config.toml
d_model = 256
n_kv_head = 4
head_dim = 32
norm = "rmsnorm"
bias = "none"
extras = ["capped logits"]
init_std_o = 0.00459
init_std_down = 0.00459
optimizer = "adamw"
beta1 = 0.9
schedule = "cos"
seq_len = 256
doc_mask = true
train_tokens = 548300000
steps = 4184
Each number is 500 + 40 x the weight over its row's rms, rounded and kept within 0 to 999. Layers, rows and columns count from 0. Numbers have three digits each. The size before them is the row's rms in percent of the matrix's.

# up: layer 9 MLP up, 640x256, rms 0.0806, rows 443-509, columns 0-63
# down: layer 9 MLP down (transposed), 640x256, rms 0.0792, rows 443-509, columns 0-63
# gate: layer 9 MLP gate, 640x256, rms 0.0818, rows 444-509, columns 0-63
up443 088:507491520485529527575464393527464507540473461487559430522605553486499467431431516555557575442497487485516526524455441520521492445501528469507520496522489508520499467545491521577491530534516465
down443 092:535546548531510517471507444501520448410487497536518558493528489465539518497508503547546482514592494534469432450527513542472539524560438506534546526422453468496491471511481512486473458522550459
gate444 084:487472497552468515580554426559556491535519483438471510515498507478449483570486500507481487520499505546447534508540469548467499495513506518645498455574535516482442484567502530552495512498512463
up444 092:502488522519552440542478491543583529479513474416479501488461541449501451444540494378533453471450515447507462539521458458452557539536547566482445493576568496467468534552520530506378432522492455
down444 085:517519482457510470418429529475428497502443524541486513454504473512553508410456498470554510482451489486576496481462501480513500476465518509409536543440518522497558505443523484424543470503462555
gate445 089:543492495462555570546525532549485460438527511495433501524549420472482471455542527510510536522559467483507489535507434448482517491494535475520480523554554533559404506491477504487576484589492512
up445 094:527523486543591483522480557534547512464537470494520503527475476569432428420526523461468490457503427531536459582491524433488505454559536460498514528576590516597415507501479505466459540533504492
down445 094:450430493472469449499490429458493536490492511518533481476451524538501554458413457528499520461493436565497449491521525523483524564541518446484541477474466446553541496511526452478455496463522479
gate446 095:534545517599503540503469474507440488522523500410529518471474485492502479469513518493397568547514549537478486447561490560547440504532457502460473497469506491497490508512428505492477513467524507
up446 094:486520469470541473486531565490584489527472543570495443525510455491524499547513510527578424500452426516493472535509576503455507486501540512507506466478463451479546539491522490547496485494451473
down446 094:555503491500527403503503492518473437574400487416409404478443506523472527544478542531491503524511515455512515522550530486539470493520425505563493616457446507484486542448581477570524446437545536
gate447 101:483501465521541494565556522482443550446404456508505512513534527506623515496507582486484496442527487493493588536535470474505523458507513508605467471562566551511422473559586510549529550489443523
up447 093:570441448506556595434463435560472485481473468578520492478458503571498458480538483506437486420466525536540485462481497546450547491458503459519537444470412461522528545565521469507536471507529487
down447 093:514528539498527424598540475513534495473507490555475547501479562508471470515514519442579494574504515494465481471480453455433429536486521510485443500517464489557469452479523528477469481530501468
gate448 105:539451472570442477440559530509491552520574525445505523472496517556523586536501461499496486532618494465505520470568580543523421499487529488533482465487490419465514520561516446634506462520457474
up448 103:511482477519429484569516474488507486455513491495505525476523500496577542428455515500527570538498429497475497464487505460526510470497470508489462485437496507500519499421540520489547488454605530
down448 103:519464470553507485546522531456555460490512452465506527468493569561483497498513483451499500500535491493490561546520485520507404488563443494625494490505524461494522429502525519498464451579501459
gate449 107:482492483543487508484509488498408487433590538491464515481490432475564531445570555517441561493525482494486520460467581539461515552472587534445544505509489543448477509548481504509532548524487544
up449 107:528500486470519537495525497487530481459516527489512510572547481491501419590493508472476521529427519515483520544487489496527458552504451502507533553490490529491484517504565523451502491449516467
down449 110:441462452448567493507481530499489479486566503483484529456532441440520456504518554534400522490573558494491468499499472486528464438504461521439505493539469530455497494521470505487416588378421503
gate450 099:487408570532468546504388524475556463496433445483451453524512506550457527505525489499481492493455501499441472474453542506555515527424481499494501547542460503513515514476475524493512533570512538
up450 101:598472527467516478546466502538445494512513534433510489533479569493489540506512530489444454550537510553520436463568535543465476515513514537471495518536528562520463501511538513566467523468496509
down450 103:476446517487520504468413434534488473499521452475435532504511569476431444504486464522477496518468516551515508470544448503449535427520536513506491536460537479464525526505482522512498466551474539
gate451 089:526458569509461454507571425571518495496514440434427526527529486518452523477482465484476513515553478540521496560433489502530468458513500455486428518476554543512434591528496464450575473529570527
up451 093:509462470498481414486534441515562504453478460486492533466371499554500509541588461464501521468528481495541443456493507562492544450526450448521454567564497523527489546535519533422439446529549497
down451 093:543539477463574496498448519447531479530512564503511487407462493473529512463510518520525492458428468456482480448565567477450507526450501458531527490552457456474547442467548543568453506498495559
gate452 104:437463593494552499422540555556515500513575490538498542498528470522479539504489481502517430510491489451468528482531500489493489484448582467516510534502481491524480470511515564478539492520529438
up452 104:489499470555502530510523494506474459496495543555528502424481463426487556511527500515511506468514497512560558540488515494475494447518450557477501530516616495403469546470476573531486453547480531
down452 097:513494459503533456419510524487469460494552437486472529478478438595501499478464470510479537510503475475511503471574467470462492504506482501515516514550464553544523501499464531574567511412514467
gate453 101:502474546486439525477488510476489448502455478582520482505541539627479500503442516516495460498595421554513447566444543572514399499422520477490536463450495450447488530531429502531503491508526487
up453 103:462466579464486472488620565489486483498527471565521454459597470453477483483463487514514600532513510486558511492483488508518507474472455484447483567519469469469510472464480419412506442511522417
down453 106:546447555431496491499433535558514376486534445549539502521506520542518531510537546530539535522408570447457461498416509501499525513477526488472500512464532428548489431548506435527496533554521571
gate454 098:501521473488485521484458426534497485568443462498467487468509418537596543491469517418499470499485512419553489564554503445529474523465534473541474521450514448565509514536576599477487509481492534
up454 093:541497568534460576497581516482515432507489460540499528545501545475537453539526526590515576505504449496442482518451501524463510507501500505487494475526549535458512453472431402529579462502451466
down454 092:549455537483537531442526565563533454582511448523488491439500511468564449458533483462550483491501543438440517603491543519554462494486509463566540434474442477549463454502512513541533491456496477
gate455 090:497497425489466479494502506511473554472550536437563379458514477597472455488496425488476482439468575503540445520552541481471526550473545516415543476466503473488436506499505524562523562536522509
up455 089:537496506500543495524534527527547493475538509486510492571479483498547467529467506525474453449502550522426552438519477481474440500504488498512497534517535478426497595539493579450518595496471498
down455 088:443554438440438489506498513537504419498504514520482465499458442503462461530559524470548519506527495473483466521460524492584476490557520524463466552471604492595499440532485541495452471550537476
gate456 109:518477537544473488519520460527480483525514477505446485518509554587484443472461482533489473475491491428412456511473525487479443468494620536574549478528440433494446517578519553533547482528525487
up456 114:530455515489536470513434500497568446477542533488519549496563449450444506516486455487555448498533487487543466511463505473489522506539458497532538485452545498485505572403487480506545540467502439
down456 112:480467523474578504457495466488445534474584502508560459439544516516445489593590493504485452503521546508491535514445518504521479488503492531545497481550500508479433478477479467536534465512555452
gate457 102:516560528576527557528469509508513444551516407449519525410500429473551482504490599576511493475473563462482440481493504519441463580492538540505524493494550520466498462506510465464520491501467500
up457 096:504541488422521503512489521476497444519493485454484472512492519537484581508479467508572517429476536514449541507567465464549508493511457555491534535460532476493501460455464506477488465519533498
down457 098:513542479522586424458534448476475602511476480564503532485504484461566494468472476457464542480574468563521529488520492528535442478542527433565479526518418509534411479458535519536425497470578453
gate458 086:502558536513563497482560487585501439504541472556498608463459519478558459423479487498439474434483422501464544544408448489518501474533520527511503491584550507504505502546467516465487443511525493
up458 084:539530462477468530537479536539492494467558505470534460528543528486535503520501554457486503514460439436422530556480458490494466482497564553498547474515507466532466524502532528498526564539500504
down458 087:470483553535509445443520522479458477573420553547500529480432481507453520487516487484508494573551531533581510463508558503511546460501526457555473522445476520501556526491494535586481472442496452
gate459 092:532482498548501520556477446555398516506479462488455490435492477515462483547542529595527600534524507449448438435491457521467539525490517557491548437454538510497457492523522458520514461516508524
up459 093:505523503550510488501498511508512505481532485541477520519411534526507468502556458521476519476528474442444407501482528540452548497556530494581532477518470452485524536445502473452481518536575519
down459 096:527497525510501473493522512526509482500521528487515570495494515437541469527486509456474478525511571529528502538501549483539492495498543518488460551540498472528519525408550519452464533498541544
gate460 104:513464461458480484457494543445432487488395518557464487523495456563527527562482531441476643575492531477567506490531587552464486529475454433451503536501497525515554551428503478523516458494482474
up460 105:476482514540542464554491508491440510479507483500560576541556530463576541520559501509556531474460512492520575576549493531436549537558462513381498551502525481555475443528481454522499508510456555
down460 100:440507451522521462486451499523539514490523494503481505568533509439532497509400453497508405496490522558518558467470472486474459517539490553438490413515473541511473460514478514421476577523434476
gate461 103:516536494582487478485574458543511496505511419539491467471503496537529514551425530514559506510511480446568545509500471625610468388497495457567443491482517472508493504517496567534529563422537534
up461 101:508475550565467475518466514529457475453439564501492504450482483529561505522541427465527484543551422496524526555537573482489547465455473452504563500500483505462594541467486488512509466530474489
down461 103:483512601532489508470492454465501471508522460490447474463516578554468523547475449474495616523441515441444543583499528516544510484508554456512492488474459499502542492529476571485488603479460520
gate462 107:530489519549462495605454500496558466562504515506502459464520505533508485581508490510491564506502537460505523450476457560623437441511419423588442522501532529511552542505465571539578521477475557
up462 105:570455478509452477529496503497507423478530628513533540545503561518550510521463474477393531519489510506530534491428507496598500489525515484538462454500471555509508491489500522566491489427540514
down462 109:474529461505438475510526436546423559539562557564473562449472515491533545406488475516464450508452424534471539474409509537507553522547524464438566506452551508584500495524446484472536483500545458
gate463 105:501425465462492504536474506521491458585551525509472440499469481512492467506511489445540412534489506499452566497552541479498408482422574488441540461513484529529522543445552537541557447445471478
up463 105:497524594520479478509587513437512457501546533499479474493534463470374518536546548501541498526547442476472559449563544552482494514463479452471469538524533450522473487537492471467446469499468510
down463 108:504604502545451395490456493531514483465482523520566499498537427495518500500537485547563561508444496450541504514525528487543501450499496485447526456404540513483449606464472460509464522548594533
gate464 100:548504463493444541548531510514378469488543466456452441446478504417508480500470472493501586504516535424528527477485515563505473506528452541480483539531462515488506440536496528594540584479517502
up464 106:453470487566466443566490501518474525480552518543494528528513445529438542582497538533567573505438417516581518542642488491502511480442467483510469468546530470557430458462504499479549474518463527
down464 105:479495463505488500527466572517455463459508467483464465410501516427483502590502526482536583510480534506522532471553473508538423494579579547498527490506452489479532365507457528517497510480517478
gate465 108:533469469529487572537471551440439459513541518495498488528549526485549591526491494472516448483562479424423542475488570448585420459474528451370501574555518503426500529487503536525553487441428563
up465 100:511570519544475481482461516440498504548464437481502489515546450511441563463556475488513462456544534444545538526496571494448485410508513525452478440499458470516487458431501496506540506504484585
down465 100:508492474470481528485461481455500583479501525520470524476472526528523439426516518516477469541490487522549531467455510538629445482493529520467469500508465529491506550501438554495471484564478456
gate466 100:509466452533478504481592517479516501546486466500445450530537484601465502532530521488465433576480564383511482555516466490473509491500512550541460496492522526555497497547507488504590559524509505
up466 105:448476530504460445493439512595539456424491453507522479510483453513470468478472545509451518482498500417458534434505548599451445514509463477529567462493483467553516489542466535510528541515447493
down466 106:531521484393522414556488525495549463484457427537481493516523511449465441583466441523487495529496487385469481538530511460427464447501544547567546509510522472499445465522495496577548487473582489
gate467 094:445485536486500464488524476487506476519470412490458487444468484537551474480473536536468473443500450503480514501484546461486507464460509505511548540457469487529522460471472526543531539482441491
up467 099:497492429489477472541538502462540530481483456557539554480478571504536528495444476550513508460521477510463525478523496482487501480515449505487540497522450544489576479489563485549509458514465503
down467 099:562530474482501521579448488449507505454605527479573540498525568477511515435461502488470550553545530566519509468479502486518559490513418462471483474489438526444511478490543469519491472470482463
gate468 105:478501522504446513479471413447462483492510517451517485480487587462533512499433534465455506510503444554475468579565473549530509463518537440498537566521444566459458581493479526584531535494453487
up468 100:428408515492440522503419501453462467423511511473564499411501542476535494453462552503498526401520466527543562565509540542567538531534487450475585539523490583526491541459487489468497452488509499
down468 100:492530482419482471506531467540474577491434562514387496494514477487460548496510467565463552460514544489516531488486445547528526482526481458483451528459544474443528501468515559488521522534407482
gate469 109:480532563560494535488529524536508491471485466455480488463550575532475526515449525444496564531581459535472506498476440535580526583481491521426445484513545627464512515564523507580521449464496554
up469 113:499485513483519532538522522495514513514487580435537448424477478396483491529436466514528463456536480473543534502535465438486477560533460514462509523447485498504441517549588495501541453539492489
down469 115:482527538501530501488539441525516480482504551462512520468401514508560522436489539511478562492508464534405461501551467461408467493573499523501516475450457485507444503483489461546474461587474487
gate470 111:516568496590543533495546481483428464509547529560511466478521481504488574441452500468488483508490429487523480568489506551442488518498487445479445499614571504450502492467480512519519508481478473
up470 111:571430429482546549491526472518478491548559536513532539440526547528459512487475543469579474483529523512585458524420507576494496496464481458520497474514497450502461538501458446468528479488448523
down470 107:427406520436464490500499571440571493492394474455412485517517556528454530546518522507449487532574507511502473451446441460564473464542453510527566458532507477565492504544478472491473517501513501
gate471 100:523482511505473493480528462472509472569491523532522457511527440543508549485481510481505496483516505530521493558504511512591467481472468448454518481414520467487532456526474548466534512431496452
up471 098:509500558462440549584457524547491483498474483466455541560561553446581536495467499589432478565462495489540587495514540449410505511475491481503465513518445565518499510438516459536529525512477518
down471 098:446506524482523530489498529441507458506445495485505485545517484447536463494491491557471516518524537479541528548513540517500433510448442485458549512471494514479576470500491539502514531449499482
gate472 098:437452566553481498514436461484444507493423506454467476471437545500502436539498480466542521542508491527512473431521555466562467537463468564515416419512546578441509480486528540513526492488533509
up472 101:549503507493463472447530491424487564524492501490497512503499468558438535485587520492454542456485552466506526450461531562470455512486413448563496440467515538517479476546454558495516503492476548
down472 102:465412475494481483490497530531488464480512474448422479533453476471488489606487543487489476448515496503472534482492551436580483538453497474469446533492468531498482548512479514509414527462533486
gate473 100:520513504468438482440480437482526444515520468523496528517501534551537486541454563474552455492485460570472556504515569571500511510451497510469537480524485578528526516526440540561505487462458438
up473 106:478476536528557524478422531565469442483526493517477507500467513480474519435556520521471496529478476478475497418508530517509479535521480522446516596535513489546541456467494547525508477492575533
down473 107:479471562529496490597490496493430480533545545534545515545487490555544485476505551446455420520486572600405459474494562538510491503500461546490455501521554545487502501499507507572565545458519460
gate474 102:500491478528457517509462439473439498545469437515472462446562518513516497513527498533443494495530514550511493505580543507503443480510585506468422510521530494508413508578395506499542557516474521
up474 106:509520466471516477528594550435589420507485477406539442501469524545484485545473488485484558498494455460497530565534581524510454495452399475459588516459577486576527526458572453476530463453470467
down474 102:522498482500517498515483429418499443551525557454445526556562502530503506533415520523535620516449464587463510558516561483489414501567447497470504573534558451527517492463526459448528513501481499
gate475 098:533456546467434576502454483470452509513438481466510489466481558479539505543472499569442454566510523526579460497447498495477521520507471515369528525530524535471530427481499562468487551506514444
up475 100:444538507581481517509478440544570503485460485479452507547492478539509485460454552434489518454562538475559509515473531423559452494465465542555523500535544515470581535529450572530521570443491491
down475 100:492446506492515526466515498515526552509478499519547497504459556463532490590440460546458455476505539527482453489496512499510562443408407472412522535580501585471489449420548504474473510483515473
gate476 101:525514459531502533492538487528444506465455428523433476532536426475496509495544508575398489483535450520446492522534532517489488534497519523532517454448522554510523443505554559519490472531559501
up476 104:548526515536487514492462411486501479495480517515549486553471556513403467573562470474544507542471543405538517487549468532461571461516434478567457440465490576461514507436441530514540495512557531
down476 101:611516469523472473503450501508460541507523513411483590499525506487490529479467476527499548484501514461493472480528461553502473512569446486529504523513476441453444478535571454497547505450545497
gate477 105:546586522502504461558466521512518466537510518456477547542496428488492419539543459511461497499536465492521529500496494486482478463500463538560471488482493481513514505488399560532497560429447539
up477 102:512505480563488505469518560391538471495489512452492480444485525528529546444480527562511514488548516556568476475478524568476493497529504540517424486512505479465498407456460491524466548526475477
down477 105:497561571530529491477522501437566480466534448470498473488522496523438530516434522455499582463437475523519492557568461468434531454516462490544516506552505488477497459488453530443476533573537432
gate478 100:425460451506482429472443486525456458453532483525413510488493479492543518497495526526528528465463519453500517527476518579557474452523520504492482529609541448454429443491443517518551575566523553
up478 097:475526455500518501412464481514439422466573565435493509512468508561537546511467493506507493483464477480470468460495487536542487478499513575479453478505513527606480524481528494535513524511531500
down478 094:413537548389439475523523537510530480488517495495536516428502481504471493561485527498506488445530495538464556482547492448518493490465549536527440501515481465461536510495573486456492543500537460
gate479 094:558511479523483520451497499468468481456445489427449466465479464492592551543408509532485519444538528415512464516371466447536478462474420463492495512463507513508497469471449469501446485501538478
up479 095:554506468458541470510552471494498499520556494476421463477512550575473480532473475455506530462450570495544494482496364439531479528478475504570537431487466532519505543414515574466464510512557459
down479 094:520535527425489513501515433515498455508485558549535519533494519466502573463555453541488560495518419511483496449505554512544479508486599503451482521514557512490480528489573480435533460526484467
gate480 094:552529479522521568473490556468478482575465524505480455420413465459472500520466600509563604542482454501529517489485548473497547443507497527549510520527585444537493514503422488531547524515503482
up480 087:512500539502485501598560590524524483511568528503497504411471495558436504503498550458529487493464491569504475561437509538494495383507520513532476548573473504471530479497431526460522502522527468
down480 090:511468516448487536480495446495478474469452462549436447497498502435556468556507447532480516535566485455496447460524464498447458482512490521524473457487531479566492539485488468536546551490563526
gate481 102:509551499516483526502548505481528489548578512503425484551519533526450568515450500533529469566487522492441459463507534493484492559453511472462484488473539470481451475509467591586503568464477507
up481 104:508461425510477545488502500477487419548437502513469523517552551525452561496469501534469522524528490499518461493522524446475494457543491493458508520509520485455534480444501520507493536514542482
down481 106:569475470435447446449536429464404543512473557463469540564519514509496544539569486550426464536486515524523419455471478486522600548560545506471555493513503484495564437506529494443462501530503504
gate482 107:535386524545480409552459507495505491553503461472473491513558485562452518452540447505540493470587460532477463506518501483518483443491475424545485536530514461457498515552540542559519519552496458
up482 106:452526538534454519465426478462521490522514466489485520503478430433436535500496470446489482514476494543555480524473546552550468495456414469527481550446464466523488570464531496492541449533460506
down482 107:487513430462511463524462532473521511429475527471523492540595544527516467547524468447520557521467549490481534532536532592456554529522522527505497467542541470521439463536510507501546545543447465
gate483 095:491430494489481534504620495492504429543573547611457498485526524522463600497499501495526525441510476443527520525456462467558501516469487433530467499510559494508512461527515516517536517492463535
up483 100:451529524550487545524445487535513483461452457471557461551563459562496485552588551495477561499504555517501464516502460468539530532513549499545501473547495465468475536546512527552531515565464546
down483 099:505470503566479460498611558555478482462508534553489464484557483513483563532513491528399520505467473431506442470529400497576572444478492416534483516451515541452422452503457509523462460558476493
gate484 104:496516491515510531485475545526406500507456574544464438520540536556504447501424446502529507556506463474513466566509552514528449472498560511468477512446511537441495524565509459437540451543496441
up484 095:526495487514528427506519496392458498540461462469485514524587509451520509440449516444550480514503464572488523544539427489463494511485512563417502537461505502490473427473484521540508509595475501
down484 099:528511491498620495441549472517431500494461557453483523517483448496491485489521498540442561553575451431495441546540437454550598531481542538459450454474503501463489511584481503501516489511527511
gate485 105:492507532488481598520596511516480560488476473544474508494453465513527533527492459592445484447506483457504506489510572506521463485529466445528552560506547568499543478509496582476501541512524415
up485 098:458512500489467474405515483510499475522500471520513555505539505551559524490490471516468509495437514409512503517546454536462435507479502482499497477487484476543455505452538441533514477504495459
down485 100:504485451483515483530475511438480474493527460524505472501582498492550484555510565481537538528524508538451521489513512476482461503511452553419526482509513485477470500461485456458547529513579567
gate486 106:493508531480477530457491455468505497546508485532549470491463458490486438531526508524525498470520541512484554527510490495541526402441485415523514559513532509548578485520538536524522599489483480
up486 099:438467498521524442587545491465475541494507470475524519454551477470582510511534451539564459543436533457532518539463519400466519472479494502506575518450451466514525494540498475521482460513458518
down486 101:504530513527526510452460466516448478513455479568516508435440452456484547481525486484474505438474510475484433441461464482489562508516507548513492507483526505504456528552490513532445495469509498
gate487 101:571463542500551501481419516490451491487507482516577375523496471516478465443522493493434532528543509538584501519493479442492517489473481434474528504513632517500475480507515536512516490500539503
up487 098:449525591578528560538531563531502553540563505514476530507487511505521510421402494547462437474453479486551500510504525482432556483420540542549543466491491546559504509487569496533503505487471443
down487 100:525504423515449503557464439482449477466449500515394519470515445495526519454542463505497501445548457524465477489450512517464385541515492416544497575581473460485516449484457423523578480545425514
gate488 089:505483504434479576517441498531453473508504544365505451522525498458538531504492599503530491509482457520506537542584532506524465475511504475433442459500501534494559465525550568513554486517462460
up488 092:488579551474571508494442507508511502528571499478528556564552483523522574493569480525529556527498519505475470474505525523479559494515548499520409508537540492530466482529491541463484539536453523
down488 089:528561542458522458510487576466565489492541497510487572409567499426525508442493520487530494515479547576474449427566446473500516512526450536497480478455540478482431456485499502453407474493495519
gate489 101:535484572550479508429523418464470476556505453482483457441540458471459444525453490497494553531549541519465573477468478512543466466478489432495483511452524408512481512459429470537537493551458485
up489 103:522460572461514524455512467489448506514519513473497451493505513486479506446576486483479468503511502492493465582511526591554480511501515488427484500548507470566442528538526538524434461497501502
down489 109:512475547489417455540463521510539487474468480501518455476501430500526516465455472546528463480434504466490505522491568499488518564544490507473512552467515518517441484533561556458444481503476505
gate490 093:532514513463463548468489480537404509508496463600516492509525432478572546522520493509503479444461540470549512517457495448488478434452555462473495570458460481504489470543469450482508517452443454
up490 109:499513506410475461537480469486468532472454502584525497585516535470539474544518427501497491490421554581551528522547462426486532516498589524472482542473476503490518511500493476450432433485557552
down490 093:538441458514528503529540460451561501478509537408500477447500517530411458464484501514483514573536493534449502486569528540471496569522487520542482477561572510467489511517476549561474493496543566
gate491 101:493448500520490561493544527510495486516489481551491469557510475588548544452479529427495533582478485519509575567479532534540447509478467467505514549553553474444556464474579517525558477508480493
up491 096:505427503470492521449542556520512546534459478559534489512514503560483510519473497439520520544484483556550494583404578529561462501509493385493541494581525521512528474510451458504516526515446471
down491 095:459459482548518478453525551541508485465448488442536478464505560483457533565470459552460509441495476469480459457512526507482553518547511572456529467546481516550480477481474497491470477518527485
gate492 101:506429479563520507447496533445467484455465476512561386466543521525565494539515494543548544579531413460517520516500554528556558505496453428541497523488527440491461505522487460510533515551536502
up492 099:538555478544481454561436534482572452445496478555469462423421489517516490536564448494430551490501517484507506440486539577462529554501473491529459499478511504508485435505510489533513502496515514
down492 096:435545461506547503424485471536495511559523509517465517542473512548464431454564544541424479521459516467502445469448514420457476521484468505485442494489483488537530547515480547489414512440496521
gate493 103:515495587582466518509595489530466482497512494454529494477585523517441546554471527534450510491538521400475468479474537467525447488523525504511443448511550576470447463570452510567539530491485497
up493 106:524436501483481456488545514533486506548516518490536484520471523499461442458486487535539480557584523534494482548487515473496441487516606509477520510553512541461440480466436528527531522502516491
down493 103:485427507525503501536469485565439490477560500484519461516517472467473478430557433578522448417514483572513465464505589455526507464461540500481550559478539483526494522445458483531454463471524506
gate494 093:498488459485441428485497494579461544469515505486450523544464492499555574499531502422495555445497458406498476514506544492528478507511525558496502520546537457532541486517566478481500496436504463
up494 095:481504505553558620455504471552508527477514563491461522431554464516500460492540417469506541466526411464540463550516453484498475442474498507511643457471422517453535508575527503502498452492495540
down494 094:430482461472467422476521539577445498520511466442460465508489526472492554550519478498482448391452482439457547514544490468484502527545501483512498518482562450552521470419543493530454552541494470
gate495 104:515451510507460508536399518475466436474460436504510452507515527472457532569470473499551486476580488500583466503490505505522434520480433465500485452522529552467501487501465531529567475533461493
up495 114:482513503462573517515518477578565468459515522454503524598481465486509530489582520428434476502452526469563503508490515475428493487527519484483501443485467537596542554512559483503483550430550503
down495 114:485512525499518520568515534547543476467473557475493535526490470497488499526589505497472429504457491575487485534459500501536428499524545480453555525482495499551499518508513481539508554428554455
gate496 108:467420583480484474579548486474539420497488478495406488427528528510499515515461568469550559532509412450438487526479476501473463507482521483502474471546513503508475494534494523542531435499563502
up496 104:479499476510483501427575509524518505463499460517587544503530502545508507503531465500526529482492540486557491450450422450475491503535509545506573506491453468445510500562560478502554571574485541
down496 104:492511519479509464539506429398522454501523536454473527496526519486466554440476463461490480472425448535498518529533540489581539571539442495477488529543553476498459463506531460498461507499538484
gate497 098:502466570476463508499558447568510423454462519503437456470552487523536513486500496481436503528482447428576447504518549477504431485485544483488526488501568534547509513502564492477513478410478486
up497 105:520501496568450411517520512491457459539498523560460458536466484461506417501501554521521580480486583590519460514459474566536555532520520452552570538566526558455454486534531510470526478453519502
down497 104:499492604489460435522544506504550496521492524513456546514490504523502528523514538449484519506471494502527472464575467465499456496482496534477518492515503528490533372510542526575432500431463523
gate498 100:487472593491541572470517520540566518502464441465535474476548435486457471476533552511504520449459517505437515577486460448495475516506546484537535444516442451574459502477473542477521544469478525
up498 098:520526492484515505515514513487473486479478586542530557441445511506463471504558420467495483530458443537542527538530543494444480437513462503436589450543518557382491518481546452515515536494503541
down498 099:499450535538462440490485482581471435499516514414462498460527514524476571493521512504528514472376540417496512477502439538590518546498489480538409517485485491510528553505559533523443495483508526
gate499 102:519494492479422455498475509485488433531511528569463459483523399484482478548490544531560517459488497487520531559499506509571510498437508494494526517466497398482463461434608586511525500444487551
up499 100:482441537518499493460454451470554517494524474508493482458525481517398574449448460545504500524473507491491509408487571543450490470500450427443475517529421533517531486481499493560459477500532481
down499 102:494493456493445480479458421497517471506459486549461474479517439566508511494489579458485495507484542552566639454570503511461489504590532543510482480439492556559513549502531508542515480470548573
gate500 109:566494541579444480581515422537455413491470424515490413547455506543539466471478469489561540537502545464497477491477499564542480495453537481542424461492534529444457546504479531503516491519484451
up500 112:441522512513512492480466525558432532497604536537480566469507515396530549517550541526487514529430473535506445400490481462510496485513533572553523575474511492521480495574545571510506530424455537
down500 108:389528513522519489551474453525463552517518401473501506516551465541544503543483502502538518519523538501488446523514515499519503530541525527561468519451474469442501508511487488499461562493557500
gate501 097:539491501474523558457446321504538475494552510483458504497567467466490491431480473583520493533478500481482527532464430530477479475432488393542442526473523610479449543464453587547492539509435468
up501 097:496573546600490506510608587450536534515502512483496505474527460504563505495545548509517465482532498510478469590511545483502452453484500554527606537503495503526513435490466505511532480500457469
down501 093:540578530460504596500525431503593523493532491518496511507532468498559484441452501514496453494531527533478472477455447580486508527404499390525570553492502583484460541480507556561488551512453536
gate502 097:471505473514486526475514489525475473505462498493493468583494488553533484419515533491480512507505476499431503487543502444529510498454522459508436497537546528495506566596437491479504450522518476
up502 098:463504425522462439485452464486488542457490488504483477486535562446474509455478408457472481511520506491501416449522541584433515600518468514521520532497548495520481497518519552508518553481533499
down502 094:405559554432553460437506521489480512524495500500480490478472511502458509509510585491543471548480442461529548475516495548518581588536475482538484489492494507536492551517492487501520494441493525
gate503 104:557496497497493518492500429514490517550455521494499464563475486543462560511508454478509513492456495601517440512521578470540464487488515402525505459491466512424519470515556503528532467531458480
up503 099:449439531522559443454561500437553489477457468453492563481504503452544450520488493441507524476442467479532529470438551487501470516476502549592507486535511484506493488546555478545532529451443493
down503 101:523404420518469465593491513573509482504498521503531484502622424474506483429481549453524469594570522483486481431538505513452478507521514495477479549493522488575461493521513530494530544463532524
gate504 088:480454501488515509496482497506436430472428517412456496520518530518481499499418520596561537427478453447517564476497499492517432398501465456495544512501450472489546424538480517555466499454541460
up504 092:432470556523478497484551537538472434507462470415475511445502456503537526577479553511503501487478494505571543501558575489546507533549494534484492444493485524502543467484454538471511460540492555
down504 090:518382450522469524514536480512462478462437497529423495500491522532533516529478469506441507520548478564516481451469498492542503524431522482471457522516535564450466465580448460485550445476437466
gate505 089:434526498516570505501535497561539503485546535431440473471552491463469544473520571492482532456454522520518513521453494448477503515505482525514434480527509436471445430460449552535531451469514439
up505 085:484500551516510498543466480486526523580438483481562573479578464515513473517412488531553430505475413498511499558500533610448535499481543486525491486534464566542477404459540475397487507481495526
down505 084:496494409485524459481501451492444496452538529460465499479480502522498449466599505460534533476442518536477492476459526425483565541492488486512478503518551392502503559553482574524528499507515470
gate506 095:468499512509526488436495552494444484443413509476503524451510512487524465448461513485535523493554494492544509485548516478495457496547497552451458533528506525520539528459540469558466440477480510
up506 091:491623539516527459483531513393475448507511515517477517453517483515491457521481523447499612572470511456513500520478404526470591603479498541534508576529522512469467459551555529516475538582456559
down506 094:520402489524422503470446424512471558499460500554533541493486598520531485467572483515500456472444498533558495521470583594570434396554506426443501475468492515504486571503489465422505432455523540
gate507 098:470391512501451483407485516506532396540508499498488384442457514556446458493512509412517510480553485526545520464441507537550444547513483528516467506553586569395506398447438512536483528430485413
up507 097:443483467551523529475581512481480512497484495476543565437498547516561526532525528548506507460508519557478508501494624492511482570527488554476461502497457547546433496468497478524517493525465485
down507 097:484400508520491546459518540533544437587422508457544506440513510459466545488531506454462500547423463496608491515456490497511558536521487487483561512544570468442453506473523518550534550531461465
gate508 106:489533529483538551388512493449497526489430461505496514531532442480460501562406473471513508491542474474525519522511542552606486370505496486522470484460497458503555449471428520484521481448458492
up508 102:498486533460458524479505448485484447544477498500549475498455500585540559500521491541495471477522451568611486517550546596488511500457534442536513462493475473435558468515533530445512525535451509
down508 103:413511535556526492502475481545446445457516470565491561445502551555489511431486492544499571547432506518548489475522487472500560479515491575435501446510496486465517469532543468463419505504528465
gate509 099:543495494568501476498600492518555494445495464482456487522471442468502493519432590554468522520526497548535473487501489569498490447500524531521558433502461551420477454491503534579539528476484513
up509 098:447506575519459533458487493467427544518552408476623433452554541416524490525527505460533550545461454434537505499501558483579586461500467445517502513484486457500490493491477456467470537524568503
down509 093:546536499483501494486523461477436487485468520465528474442457548486525535476468503509488448503508492449501558520456507547496487550532439408445516513510450487517520494539482504501433478468546489